config = dict(
    n_layer=16,
    d_model=320,
    n_head=2,
    d_mlp=1280,
    positions='rope',
    qk_norm=True,
    extras=['some layers without attention', 'local attention windows', 'shifted keys', 'gated attention', 'value residuals', 'hashed n-gram embeddings', 'a smear gate', 'an embedding shortcut', 'learned residual scales', 'capped logits'],
    init='trunc',
    weight_decay=0.2,
    seq_len=2048,
    doc_mask=True,
    train_tokens=464800000,
)
Each number is 128 + 24 x the weight over its row's rms, rounded and kept within 0 to 255. Layers, rows and columns count from 0. Numbers have three digits each. The size before them is the row's rms in percent of the matrix's.

# up: layer 4 MLP up, 1280x320, rms 0.079, rows 58-157, columns 128-191
# down: layer 4 MLP down (transposed), 1280x320, rms 0.0736, rows 58-157, columns 128-191
up58 103:124124121110133114158103104134120113105118089124143130153150148156114136127130191133122141151140088160148142125146149167122161150161111129128165116142112141131093151110116114105092130146132070
down58 103:136168148099104080129100159129144170107142139155063123128132105172119118152166143114117158123114112090138152150140146138150139149122113133139156142184115110139099138151160140089135157101116114
up59 092:137144112109132116115122147155135128111127166082134095094165143159155096178128150141112139175134130175108101153108095101127155095181127169152110146080138146135127128174116139124094157128107130
down59 094:142125133164156131127122103108124093101145149199158150100108109120139129125113137125138086130184071159191133172152208153126152117089144150077125100116186117119133129128076132112129119129135137
up60 095:123087124103173095109111118101154136126143121116155108135160051145146127123149153147122134140166152111123129145159132149079111141126104128099145116113136123164113178106097096139074115096115116
down60 098:149133135101115125139104160125090169141148138133127176108128119135123096116131113121114126141128138129120115163137128110113145109129169127133121131152120109124154113046142143133147146120163099
up61 102:160110122152162078151142144142118159119132140104116112133159163157127124107145162146138145141129110165152116127106142103084132119135153155160097101078117169143153115112146087114118102127053152
down61 101:121137123135174170152112111120098133123175153133150176119109127127136132108129157145158110095124088113147181144140088125126120120127102086122143120123146104098139143126103120118077154127146137
up62 098:130158137124127148100118139131164160153120172089114114143154113151094139095120144130121135135116139116102161163112117145198110106142103105116150139116152128131140103172144132161119163061099115
down62 100:153115122123141137122121094083112090148112114120166149126127126104110131137142110116179100085160102127147123153096147161161151158116143118123124128136148143124133123108097114109132157149119075
up63 044:102136116120165114170160087148116081122130149135177146141128127116137132123155165120110141154157113124136124155119129217123154128126136088127154111109099121150064125125141118172091118127124116
down63 037:134113155130111064146131137114156082147139149143123155133131112119146158139130163073109143048119155122182106127120176086143147084128110179118117130144126136158101130202135109124127136116147141
up64 091:112113155124131135103164101132111098129112109111158162188140154143116148117085125078144151121118127098157109160121082161112175116117163146126107076109148154135131131115113117169129157089141141
down64 098:189168142103104134144118126125094123132136108129135127117120149133125126136155135127157157106146134151154128097109118111159143138114104126133150096132114128116128143104105146128123136109124153
up65 106:106093085067129096142104114103092151100170107143118120142147111143153140142137104129116140149138167099177119149105151144141159126114137091121148133109138134107144108167116134169098141108125116
down65 106:162144109099123093140098142088116090087112163134114114171104135129139134159118105148170139135140112120099124146125120100095121118106132103120158151120133136118102134141140166139136112108119139
up66 109:150147107107151137127106143125105093090177074120137141163107126116123152118129145135145131195180138129140122166174135138146113131128142114159134120129136116127136160100149151125101127142147152
down66 103:174099111100133157085116125132110087138089104081140156162122163134126066043098086136136154166183114166148117163147127105102124119137127131154130090110133099118161127148149139108150139120108147
up67 112:090147142114126100133121097151100140088109076094112126152117110154130123134177168135114159196136113130173121133134122176124102134128120128158186130132132108162131108147164117162111141097119152
down67 105:119147166116134097110116151137134089136148103132121131174130126140126101172166151143132169136165131167135108122157133155118092094091131105105114158105151130110135099135149147125157142131134124
up68 109:081151088149129142134116136166120159104170125133142097126131114114124154139138154159115074163088141097115095137119103133139127126129157144150134121149102130125114089127178133102126149101112155
down68 108:124115147133107138133072123150139151142113153135129146093084104135101119120114159191135121133116150104096108110093105145120121124150153128153110133165149144114145139149129148143153127135134109
up69 095:135154149138152143155111118122116152105122156113100119134130089106121100128141119116141093158108137171144112100161107174158122127132119131178163120094109109131114123133075181186097099094111122
down69 096:126123124151117123111095130089118151117122092137185123102159165121159078096113117137126069087130136105123094082145117151111104125121135127132145095110142118111111116094095116130107140142155133
up70 089:095083131149183155162139115140102119091175187132117144136154137117135125133135131127119142113145110111119129133135128114154143094149096155064162185130112094156132133145060125172100109138156118
down70 094:105065087128137117173120121131138123126136136145140166147090206155081125138086085128138117125143122150164098122119111149125153118143123149128148126158163144125146098136102150143136136107134128
up71 099:125094115154134087145150133139146140093143128126130148176116129126144109106140115124119093145160113119126108178103109116127118109167205091128131118114132189169126144090137156117121157091170111
down71 103:120129160127119121154128134093114143110140138144124138106152093126118149165123152125117140127139121117121167114116131134141121170153099152091134143158167105090122185128136124120079071141141113
up72 109:075075087151170110139174105158108093120139170142128121132177148176147134098126120098098164120139121176135138141100128156121174117156171104136138111119108159112102114111138118127125145133131127
down72 107:095103114137154155117098134166147108117108133113100157155161159137108111112136071120112141154098137125055131157086150131077157117153134147154113129104119141123151137118129171148103163135141171
up73 099:115153121174116146138125123131130091122147105171127160102144141183127170138141142090104122126125084108119123101131099164135125128147135135155152129154128162139145096080149110157137112097118134
down73 100:157129117152131151147184137130105065152134161120135134132122127091162146083094105142149124100121127143140151123138125155105138091160153123170153047129080131121133126087106089125132149117127126
up74 112:104128119084125100190123124147108097131089155131105158151128107137127140141153121122097120121126145137121116099132132141171102113144120107132163139129082124129105111122121075112145133177097121
down74 111:164148124084109117125119144107127108191107164128108178142119106151126112134124131154134131101121149139130099100100106113141106108136146137158137156131142130121108107167174097133129133137159139
up75 090:105151091121147146132141097154129170108149116107167117164095144139129124111117099076155107173146182131132126157175127141111153117113121183145143118152121139127131120118127166106145143123126074
down75 091:112081140169126137134144115096106116105110138145105127110162114124149129119147162121123088095154135119179128132116161141105121112092094165117150166134117098119183199124099116149114066156155104
up76 104:101101156110135139151143123140141099154117173151120146126155110149168154110147163133140097128176096122116152161154137115141139130128159115166151123129112139139151102142141113108090143137172126
down76 107:097106137154115154166152144128121114131071123135097132147156148126133110127148157143126114088158097108098117104127103124110132164113158178142175123109125138147102116115096149102140146165136130
up77 094:129150162102146062145163133082115139160129096154162157140136141158113119118156099113086098150155128141142127141118145117137096173146155103099159101105146101141109131107151128146144111136154095
down77 095:074111123146134185119127125108124122140141124157157135088126144119150139148127113109125126159126102085130132130116106136112165138117133138094127107135094134153186087135099112100112140126139173
up78 099:123089145130182096130182119120085147104172155125132078110134118166124125165138148093085106120129106104153122132135113190107130141150117109148100164137121092132146135058107117122121123115129135
down78 102:110102152113162161121125105130150143140162137090128102109120138150139106151090149128095099170154144092156089121126155155121128140106079117162135088148119092142116098137126128134150128104103146
up79 089:088135135120151128144162146140119130128147121110109171132107114095127126115151172123113132116153105112144113111151123141097132154126140111117144113044129073136118155108112131114122123095074143
down79 094:118110126101144056164150126117130131117117098121135117140155124144196191101104147104148150172099153103132133115163139143155129142094105128106122130152133106141165125111127093202097102082094104
up80 103:084117074098152122148100103171113115111188127124165101106146096151167139141120119097119112157144110143164104106144130084136118134132153147131109126168142133109124125088089125118098109103117102
down80 104:102154121089125144090149120107159137111164123155138133151175089149102110132129147164109118147138125139145087082155125087080144124163117112146125139134126116106134151113160117137084166118129120
up81 109:139125096117157152142126128156104091139153158103158105155142112140135106097101146106091112136109153168134112139138148145120148153156158085120135064130105101164132141112116099137104144129112119
down81 106:116068142132153145128125150109126111147136132102137144146107117157097112114102121110121150112061146117134137093144137128110104146154102124128162093155134145133124140135149132117163169139080107
up82 108:084159152116159131169124117162160156144127140127123097136122131082135110123136125126148153138143153129126148121169087128106156143132129142136109133121149099158122123120084153136138143156114107
down82 110:139119167121129147105122161119103177119152101103147122089086098113131121174120089115191112110129132143102118122168097089102138155065148136124081140125117114137141105160101132132092120111130105
up83 101:164086122114154111136114096117116146151130118139128123148161142146091133123144132120122125125146107135098154161121128132131148130130114110108136107084137179173086113133151134164129119121134140
down83 103:136120175160141161127126099162101081156163174169149151111130143146148131111140126132124176129158133080111126147143080111089162118131122120103118121181143104134156115142117133166151125145146138
up84 105:131124112085128124181137121126123146151143117123150141187144102092144137157158150104103135142132151126164131096089122143132159130149106125145116148134100132172112143137098165138104115111106117
down84 107:142120157104156126168100135142167156110094160105121109147145108129131057154112139139096108144123092126107169121108082156159149118127146122121110100125136122120130114185137143094153148091113111
up85 107:106104121126157138134187118195132121120161114086113143125157068133105152157135091123115119155118100126153112108150111174116108120099158156154142119123117124116125149073079155155111097140094083
down85 102:122160104113105128105091129163112105115119136108071177128128115123101142127138113129098118149137125081097133112131135127121158095126128135126149141139128180138119135131101164110149094124083086
up86 109:101117147097152143144177094097107147159112086138133114101111106128147141126150138092134100151093155106135133119125098116178124154120131146164096092150070128132076073095156128138128108155151162
down86 108:060133115146195144107096161143124120084151117146135110141120161116131101155138097181156103138106164139060116144111125130120142101125153132122130127108095139128164111155110131131102158155159164
up87 100:141117162097133103152153115138166122115145119129117113142129154141135117103097161143121157146128177122109138118131091148139135146164120142132095114136089147113151131134135082124108144075113097
down87 101:128111102086164115134108145139134122099163126125120215110153137075118119107088121129121150137127165148106131115075110155129151138122096135089083125163165138151134151118094130130124038156119161
up88 099:101119123112167087128144137135092117153146134136120133126102117136118144086142133058138180177181110122123138135151133143179126189119141117094161099121100143128110098068133128106119087103170160
down88 102:058084139153150101107136093147115117116104141165112148102095198136161083095109163148134169136111140139157103134091106145162151124108087102120141197115120113126188125160092166140126116107123163
up89 094:108138130090101147101114076130126146139145087122157122145156137090124117163100119146119103101125134089120140190142137124115113149174117131146137124124087111144125142101144168132093112160118117
down89 100:096074166126128161129108121112097052103139169144104114107121139107130141150127141108167183091149150107143099112096137171111134093115105116136170085101109064138117145093133138108122101105123102
up90 098:085135169117157133117061144154137143110117133170114136130126101173141146147108173162109103160129126107166147132141156147136150146123127142151114133119115160159120139120115083135114139110119125
down90 098:145105131109169109110105136131145126168088134157159118110132143135116122094135141080142132108131127144136184135117128075115124091100126144150129130118118167111142131107078162140145112169174146
up91 097:152121128087173097147122112129145108146145128152130096131105127151144117157146130093103132110148119146116093105095134139136130141180126165135148142135146155159111066138132135072148152123097108
down91 101:142131118113131071150143158134146106108107086148143112115110128143098136116166085095148121082143180095062126162167101152148122075133150148141159154139125133126121128130147137102121134139106121
up92 044:095115079122126114152130087125139142080141125122183114130195091125150154111130140109122123144103128115127102152135085145140135150149144118144160104114104132145111106140106113145114106132114108
down92 038:117121124116149109113107123133141125121173129132082155105143143111150122116143134131121091174135142157079141124124123112153077154133089108140103135137078149165135140129128118125164143133115107
up93 113:148137154135163132133124116142125135130103118137130089144142109081103131158121191108126132133117124115135139104134135139127132156179167141108170096134073168142113149098147084142110122135082118
down93 112:171137158181158122142096118108160138167112150136111104134079122158154131176133154073152141126133127108186107139127107149144123135133159149113135137149137137132113120114102152139125118157104070
up94 106:115050140106117132192138150137141118182133131118144129123180125150123142148126127161127131149150128125141194096120130126135174143161145114135125129132061131109127151176102085119107103154208165
down94 109:144088136098136107151116088155133123184114144099121139110127143178175130082148144147124159141137122138109108110175144122168125118144146133102146099128122147119113123139121090128135122119152134
up95 096:105053159145189084124117133164144153150124161144123144128158118132129155095112133137116176206175087129143116146127150182141112128125153107113129109105095166139158076091130125156081127132134142
down95 099:073125133097153107088133135160142153166143142106142127114115145118135108185150128134167135149098105134113136133158134110146167114122101176073128151099092130113149104156111146134120121121096119
up96 112:124145131134126129174134156154146141051134128131107128148153121073150117113111128092128108143128147111099119170135069137162123143195111137130159135140107104153145105116128150163112088165114127
down96 114:123130129122158157132108137137102173115126139082129123126192080165151130086139123144183092153122170131123149099168140130130104092098110104110103138153162152150152096139097102128103139120096140
up97 121:117126145141137102153148118136126138125117156143151121091121085134120150119181110145101140120122148098129128157127080132126137130131133158121167153109060125126071106127154120094130105153147080
down97 115:131102113081104113114118086119156116153140164149134107124090155138151149143112042117119148132133111123111094161121157104173090108144151097117132148146119101117101144107121136140163111143142096
up98 107:137102122127134088181126150088100103148144145151141134155121137110178125122109174099123166103164104139123080110102150128143149126134132140155133099113103125135142115127147099167118106069094120
down98 103:114144130090142111147083110124122148132136121105116134140128130159146096140135111163128105107124145115142100134104162125160134105160117113127121122123171094127130125122144151110137105177113110
up99 098:125159163095174096198089124163133138084125128162115129158149157132143125149145124141148137155136121145163155141196106149136120121141119158102125144130131126157115119126128125153119133144163150
down99 099:107121138094137104134134137165149152119126165092115139128122153115127128150126152138109116125127090132135129117141149156170118144122143134122137141149139139108105118083102121121119115152143107
up100 113:110154149113136125163132113134144138130125107094144135154134149108163102118110170131128174150156124115167158115119142173123098156138149122132120137134146130148114118142106134179105129099138105
down100 108:118144108150115136153111151115160087150116110129083116164121167134149119132129124140178165094122149095143171098118145148135126115146160142186125156121124141151115119137112124149179095107087134
up101 111:148142169127117150115118124137124110117108168120116121167125148129140156123142158108060135106115145160099112179161147140142143116118131174107140109086110145103101175124055164157094132093170102
down101 108:117160144143129160120073146184182138106156120115139122144101128137128133146148140106131138064089121132122113126144117121124142109123127104124154150122130135078098118143109131132130140109177135
up102 117:115120140110140134116130148121139119164135150128135128185132166107092099119134127128137139134156160138128103131145105138110146112174095153088112122141135119113116090114122117145089144118151132
down102 112:182136179148152111094137078117142119139147101165131138124135145141147119148126110105119167132124141152129115108132142086159161142134174132150093145136120145137104134125116137144161096150170119
up103 101:094117100131136147113103096111087147127158138140127164153139160148155140115148130136140071133150111176152105142142163177139122151123178109145098159152083131138111085105152139142125115080109093
down103 100:133153114098114125128135135102149093145147148114166135153139083147133153126129155173173099139110110127126147165130144112138089114141079115133119133144076131123132106151166149121124161105088115
up104 104:086111115146150154131142131080140108098154131127101104146167132123140129182120132088125127141104114091130129149119105149168156149107121080127124125100070103148160157099137158140137086120113082
down104 105:109115111102134130087112166127122174151111125110065162145109149120109129125156109102123129117080142152072119122153134114134091119157123126120162100173121129126158129124114154117130120092133134
up105 104:104083111133125095124108145103157147106093104132159127107143154106088140103122158128150095164107154082114127101123145138116113149145165137136125078132112147140115171119102114173107117112145140
down105 102:143149107113103107089143122089110177163152149139096117162126158132118122179138138177124142130098103099108122095140131103128129102146137094159099129127180121101086131161132114088095133115146133
up106 112:125101154140119132161137101115146113153122114106135106159131089115127109121124135119109111147140127108132130132129096114155140143143131152091132109121137081139076098145099117123110121145152148
down106 106:148101107142143121092095136120116154077097121125132137168138144162113113124111157160143123101145141152110137153127126103112132115126139142083157166113157147138135054117141161088133141159151112
up107 100:102124113171161114133112142136109088124127146167138106130110145106127169144137155120123135206136085096104152151139113132180182104138162149158160095134106173143164092153092128151048082118154143
down107 101:090095114138143144114109128132158114098144139133133145137111110114100095181145141155155120134156155162114068119116156138127118135101129103123131101102127104153156118201110098095156115153150148
up108 114:101155120141120097159108134153165131146170152137158126138139129124092161106119150081121124145115108143140121146179135139154099141135180127156102130101110084144125119163079106120119129153130129
down108 107:122134105113061162131093144162144142119141144171166115142146130087106117141112116088112139096107091116121124128137154132163109110144156114119150140102111120112133117140089122070146155088108161
up109 100:149096148122135069097140140096151125128142094131150115183114154063088132083110126115139169142143156149105118168113161128124137110129143176085138073108123132137122104122128123192121124150135153
down109 099:131099125119120147161127106116100111128138071093132120115137056153148160137112143116078135137110141134121134079155120141134073113096111124150143138086119144079089136088159105133090116133155099
up110 111:121141121102135081136125131101123141166150167127133110185128117132095128155128170099114166126087112113150090114106111133122139125140124121136115133120127131173133120120133110142124133140159103
down110 108:161175109127135110129146159145118108160135189122122109117132151133113096193134089153123149121123082133130109101122131136142173141142146127153104131122110164151115092114129115068121135101139149
up111 106:139108110109144131130131144138115128129142127097128114094151107105130149100115154132143115168126080149139162124118083127139108133152108092148126097095142136120110159164117112125117112142064124
down111 107:081139101045110170115131140110131150140099127159099120134138106146128100110134130158131119137092114136127159160121086154150114106110095150116138112147150187128126133148164141148153112112113144
up112 107:099135148120124154140150106132098143164159092131129136139126061117128120160125124096114100121133097127154133168154143114170129132143130161187116140088082134151107103111079140137138104140124125
down112 105:124113144127111144126125156127129124151116150120135172149120124151115145143136109112169119149100103095039142114161164123113126145135140142134176222159180174127100124159140128092163129089137090
up113 103:166137122128154093129118105144127119100108127153174125148126123113135132178163159135155103106133131141153100125176143129109133168146126126117154123134098122121100137086149113101124116089141066
down113 106:110116114138077113101130111076098110144101067138113175114113160092097107101141159142110112101110153164110144087136128134151129159154147127112114108118115127107112130153142122121209124092114120
up114 102:109091104117117123155108129092118149120154116100095117128139127156159163098142122035155093117138132102122149110119100109116124142108128157142127134090117139163143145141102145140126121142101144
down114 096:123157147162137159132149146108169139141152097144100110162110189161136124148117116151148107085086116155125137172131128140116107123165130111123153113139110102119176146132109143136170103123125178
up115 103:156186092119133143148162140133135169108185158108167146105126099174122148131171180098129110124102089131116124104141134139131147125123166107171116142129088118136137132150113146169093149094129124
down115 100:150137146141133102108097156151121137118147123125156120102084133118092093145141174125148132116061119115122138125157154102129115107120105109140094152164130118115099103165101067111077163114143161
up116 095:115110137153129141192161092149133136161119133140128137168122128134093083100158190134123130115139132108128166126136136149117120100108178084105148103126095139131144138084109128138120121132113101
down116 100:136083153108132121130099114143137110128143099131105132160133177120129119154125165080180174183101135108114175175130146086087143118113147139064062111154109160100133101094093068097156118127143141
up117 090:125113103120124108116151109139139121098146151125135045160140129102140162156117139103105149119137148115110171128132098103134138158147172119155159103126120112098143145103110104185091125137139120
down117 101:118115116142129116125142132134104124151137123128142090130150122086134111149152128121175137147124137181132127127092084123113161146160166131100108114138112186128138079127166129128145159117113147
up118 089:105127146116193119160146152163155135126120139170142147112108138100099121121113135114179136120140076097145131163090130101157131140170120145157154126123121142142132122153120097106127117164106129
down118 093:128106141133140121116124133106156110105118101112132129116150112110143130102098093133101204145124166142104084131121136120112090136143163112164121113099116118149135105152134139164146113154128105
up119 109:107120130137139089141097110114103134122146137126134101135125148127152173102153124072129113122153119093115106138120112125170143148121175139124134115083129139183107122151116107105138115146104096
down119 109:115133120123160086068151137117113136082129137092120130099149126083124089098114137160183124117147104164136131094144157117120105097134128134132108161157160130131150099150117096110153169141128083
up120 097:140163126142151137123125100144158106156124115028140170178170138118112134140164122105119122123145103123133106137101136135154151128173110088119113110096117175106094123138129099113150105142119159
down120 100:092096157120163091119153142117112146101106155129144127147154158103132116150152126155175150117143132144138074161112123109104137101142107121095174115145153102124113145111110117146124180150148133
up121 104:138109129112135142159164119098135172130147108143149091107127118145126160133113140160118106129106130111136135169167099130081097115131135119134117126115097140128097174121103164137116149090140067
down121 104:135097135146115072102169124098147136152107073082125127114143106121132136135138140140114105101134111152100134151137149125115075122120117079120135125063185167137096114144176114105144107135122111
up122 106:109153159147161122192114129101148113123181114136098146130140099115147157146116149113135155115171128177159152102160118134105157111147115147129116154156070096132097129124144106129146114167119126
down122 109:102125116092151147129134105129125183144161178113154150102104106069112104139097094137126120163141143150164133107159117146142144159122134136097110166102159126072128124133157088085161118174120113
up123 101:094103081126124124154162164122087095112143151119129180142173111143161100095159073132109127144146100125151128120122101159149114126117132147161105140108115130123082124116110144188103098116121112
down123 104:134095116136117182107154159121111076115135133148120147136126145137132092108136115132113145128150124130058167124134134155126151083127129139122133152120158161118115109155138105132118106146143191
up124 089:149133119126158127126129084130149116110120148157141153119144132162107161112133110125168139160096106110125176147166096151158140121164112137076161105142099119170122118145125082106159142175128145
down124 098:102162137115130119156144107116136155087116078123101118126140129140133125140129132115164196138122138090138108093120113092126150117111159083191144102141098095094112148097137110122108134106103075
up125 108:058152144080179113134183114096113055124142130138139177116124097143109132109125154115119155126094154140135151143143139122120128122116121155100142099126085101121094088111121089100112129106133120
down125 108:088135170130155133135141155171119117082149172157130113118096102143154105162086126087188136163121135153142118164138117095147141133151121162086152128122120097131141083109135070089126073126119129
up126 094:134145122089144132114114142088090151099152092124177107159177134114113107131127138134110124132089119114117141158056138123118175099166093127103119123117123138165123096133154127109128123123077097
down126 094:116146129085151137139138166098140115108092110104129120153155149145133124109177099165074135095103077120155138103157170155122116111126161158125138111131164122094144073118175136141138179125129152
up127 104:104120105090144126131107100150158136084175165138142145148119150126138131152164104160155135150112130100171166131128121145136111136134143107130127153149091122132159110105121159106127093121109122
down127 106:104123126118123134135117123124112124098109141122152112135131182125110101138173128134170126117088120106151098127091152120175125140126134150166146154180133116139135152128135061146107095119113131
up128 097:142151175132158123166118138161113133131108134088116130142161142147128121136146177153095111134117143111142122108162101164123112134110132129137179127134098179136109167139128104157121151099136088
down128 100:068124159129142163143148102113126091138121149142125137108135163134110080062126137155137102181130139126118142107128119113130102105137120143131148123143084123114123144159094167134187131082184092
up129 101:118143150152156150109113141115147116077091159114144106119195091100168138102125128142076116135111127132160137139110144128112137149133163140154137106131139133110122087126116119152118114143139161
down129 103:128172108112154138137136155118112110096152154128104143115126086092133107115153082084102143150112137131116151120138117115153154164130078096124111133144146138102142114133190142093123133171143173
up130 108:148088155118133079126141132101124151149174120147134124120123126151148099147135120119130114147149099087138136186094126168130110155116110116115139135087147139133143131074125128156070125090159103
down130 106:127116146110099093108112123128175112105139108141138140115111115090149103116162149106118140176135112176132154169142131112130103166139150157093112116111104141150131113109125129133123138159153143
up131 093:145135110142111115120130098110108148141102085106148112135147112142130128102118151119091116140126075153147166143090113113141136121170128130141163092103112165117129142100128124177108124127139168
down131 094:102125141103114102117135145152125110169105128095146157136136179151094110123104107165165091119100147118103118128126149096131145124172160120115073093112143121123128125120163117127140125119075106
up132 082:123142141134167124159116132135090167108101102110105125137142146093143127131057153136145102161105128133161127128134132150156161113132093120142113130141147126151140124127128084148114154148146154
down132 091:102131134122084136131103146142162151179108113135108126113131150124114157130116122145127110177127126132147110159148123158163155131101144122150132110117120091152141144105128120153173095152152162
up133 097:071201125139115133132078140168144177163131150110123114124127088135100152135145130153152101092117118123130129149114111151177089164150135100143175154095098117145137118165118116114112149108123059
down133 089:165097103115146119122169070134096157082132222137143162127126163134099170121088118115061123160147127136142076123140116138130130104098122188127097122185147107095118159121134117098110137164145140
up134 097:116109088133165146166116119165091114123144123174177145168097126109160070121104124118124140136123128154133099143110106170136146121142127127132129080125114154135165109138106120134120126118130131
down134 100:114157123146120148105120098131124168160122108153106154150114159112172128160128106086175168071147157113145111124126145096135163128161137097120168156107180112136155120138143115105150152120105107
up135 106:136134165100124142123125119144117144121169122160123153124139115155134136130087123130112106130138111142136160122136163151110111179125159117146121109096119128175120111098102118124133089102122106
down135 103:122120124098147144137093113121175113102136117151144137160106126183119110107148142104092112153174159145094125127122165132145145102142137108163078127160140102168145155147165183114129114109126162
up136 101:130143099115130134149110114159120118108143158111091128133123097147103151185157151145092092119120113106162134125107137170125091115150089132104145125139086124111124125117127129117128111128109106
down136 105:133120128154103097150084136121126057144125140122128119156140127125152152122131148107101079134166146113105107148101134114134096104140131158143136115151115110127111112136164179112098131161100107
up137 118:080147133150124135135145057099144127081179162166187116147152099086153115120135149084107101115107111114130135129158165132166131112142127149162121138107127167134139154071122174151123127106125135
down137 112:118125139145134129133126164171137125115154152104128127165119099092153129127107095113143119089101153139122115120145133097158133069114107146135150145106136143148133155128131196130124105144168119
up138 095:113120165115131119143153090113120121148108130100101130114156136125091088123160131118128128199098128137113126142111124153150132174169147120128129130127120041122164104102154142136139122114112155
down138 088:071112085095182095142112144131120125115152158162162129121109141129152137129124118095162121154133101149148121181139138153137120106146145166107122154126147201087107134116128123101108110126146117
up139 099:131124123062141160153108094114125137133126133127148101170125144113132165147123132128138078143112137091137135136127162125124122147174108115127137150133139178141094122166095107118128119142124132
down139 100:137138157109159136138121146193095121150142143066125216135144111102147135134117134129141092127138112159137126132120139158116123157148132136124112114114120118130109059162118134136124157116127124
up140 099:139132129125142114164152128118108103133138118135160117145131161093149110083139129104162096128097146097132144149117143127130097137147109109161122124124122109134121107137099091162143144128130180
down140 103:103148135139113121141146101124133084141125119140148114158136102145151127109112136138109110133133126129129140124104143136114154172169157123104147146175155096124139142113156098162164147122083133
up141 114:137137109082130127111137123129102150109120108143147179112141155142133161107139156115131150119162149144181158177145131122119161144128137144152096114133134120162104164139132130160123103088147150
down141 110:170126127128135126098102117117110102114115129122148148154142116128148126151158119088177153123122122170117135142149169093083111114113177128134108166096120098133125129135109155150144143116158180
up142 106:104137163149139124157130108156134140146099086135134106137164066120134150112153115101171147145170119163156148139109118106125137125134092110115130144108084085138107113101129140151136123126135076
down142 106:138132102137114134127104133170135112126136098110137158163140116118110102081173127136115143150138150117146155127127154127129121118137162147123118152129120161104153098139151154167118103134173115
up143 046:135090127124182100194161116149136115111127152135186111148125145099138146126149216121058130129117110130146131143156118169216141128184154129135101093094091154147119114137142126136078088124135113
down143 037:140118088162126164139135144140107101092123109133147114126128165048151101095108133134168140136130116110073173080103134111144109091140118136158150121110114124134106105208123153138152139177159139
up144 105:121157124149133123093191119080104086085128108130133117132111140115127139179130101138083177112166152126146142150136125136104103109144093142128167077145117157134080136112184137100125125129112125
down144 105:118134157129119109115148134131163098083152140110137129127128139148158164154116115143129141114148139107085092129156156134152108116125134131178159142131119153106116109086112173141098142146104141
up145 104:131105178131158129134133135122137165137133115129134113196122099109154152184150124148107108121162134129150140129197138125127150132151124124141175104136122114119123136157099068102117112118137152
down145 103:169140086111124135096116154124117133151166088112143108150113119163132131149101155132124115135159155095141146113105196087106121143111146099135157105176128133148142157144147119084111117149105164
up146 109:113158099130111126135176138147143127107118121147183119137106114114137166139147139131131122153122108077161166123153116161111142159137105092101167110096130078131145149074137116191102115161153171
down146 108:125143096121146162109110121111131089150101165082113140161094107108118100163137141175099114115144130140110129135129122103117138121139123158138122139160149146097132132123147163136142158116131117
up147 098:131098136103181106169123168169103108120122196119138130108101165122188103093139136119125174148126100101126103127121104149141100113156095115094102159108147125124097111153091128126107119126123139
down147 099:116163174163114127099100137161127154153140135170134125163107163119115102128146121137122143116172105131100171144138147164142155097146132104108118133145132151130177108117146126097110115102132115
up148 098:101089168152149136166130061119147132128132156138131132138161141123123157147127124119077124130133165167111161112146111141128147083140115155142161130152099117119114122161134148144124112106159123
down148 100:078102125173138124154134083135117121112138136122116128126144133134135149097144127099141093113146108141107140116120117106141144137130104158102154097108163139151148135120136107144123080117126102
up149 100:118146156115115095156122092135125110130174102130138110158157107124145110128141135072159115169093139108119148153158119146196124148124126100135177110130148100134129082104075152138131137154163118
down149 100:141138133120077127127115137140145114098141105110095066124140113085103155149141116105128164135144165113155128130131137114145161091132194101120101099126125164153103075134105139147123132093107121
up150 102:144072126082139142119115145142148121154150119090176144151123159131102127123134210140133156125124091091109141126080148124117166127121159125105092129102106161145127126146143107151109122152078139
down150 105:131107130100148161134144122145136107164115095106140178082105112146168110145141155127151170135115132163142175134116132136101112112121196118141110130115146131173113127170123154142132144169111084
up151 105:159134087070173135129135109138141116139138106100139113143145100134164109117127118125107136123168137120115119154175141164119088118119099148086105128118112116144109129162128109113119119113114148
down151 104:133122129117116121143138113133173140117105103131138146122126101133119126157124104141117146135119070120099143149127141116089084122175142097077150143120106135083073145141150167116105125116123176
up152 098:104145140110172136129098124105103142110124148121140122139147125143114134137125135145082088132092121139122155115185094159136142089143150139138207138148130132132142149154141091129101159166126140
down152 103:146132129136143146126115130120127091135068126112075143129101096163082095131100113129135119138094139155088117089165128162124105139111148100105155135116179156157118135135147167126122081162135056
up153 118:113124143149144082196135098147154110145147109144107153140125086159136138158141102100170165122142129126175141127174140114153132148142135127098153114163127109137115106117138118171106078150117118
down153 112:127103136136129119155108119132170108123178158137135123157111136133146110156147119116143113115112127100122142127177117111106138128125147163075119121132146075125099098117175118141086092135095125
up154 099:132093129121143125137163111124132142142126130129133136171107129143108124133133108153102133112111146104103133151138121114150145112150130086110135098137065171133140109113128143133090155112139120
down154 107:176111136121105184147140118115146125138149154158115141134102121139087104125145104149125186108097121153158170155104168158083143119139111137127129083156118189148141100129163148140136076148144148
up155 117:166081147121136127096146137082175139136130121104117127169152159122118151174116132128111116119120109139116139155153114101115136155142139119152134038115094100139100150118165131107082112150127145
down155 113:164095168113123108112124204159133148133116127099145123182141103146089164114180125144160146124149117098138113152132125141086091106157119128124136100143163120133133123156139108146106134155170090
up156 092:123099090146103132089129109095110141136142117120126154145109155096161133154117125095120151164154143154148100111125149114120147136159145125109109125093099114113115100085148142170143137146158125
down156 088:076134155115138148169107111123123090124134140141193098122109105096144098150108125129174138125153172055167164143127118137113098139141126118117114115117112146133166120137136097114140121103148101
up157 099:174130110103110103143134123115133154100123103141169119156141115137116105140140149081100114146104109123139122159170110117175110140164108148163178102129113166130088177127148146122136042143160128
down157 103:087144128150161137118124126140143104100141085128137148145102138132138130110120114113137087128127097146110121114096117115129162122158163142097045125137162158110148104139141090150105146122137109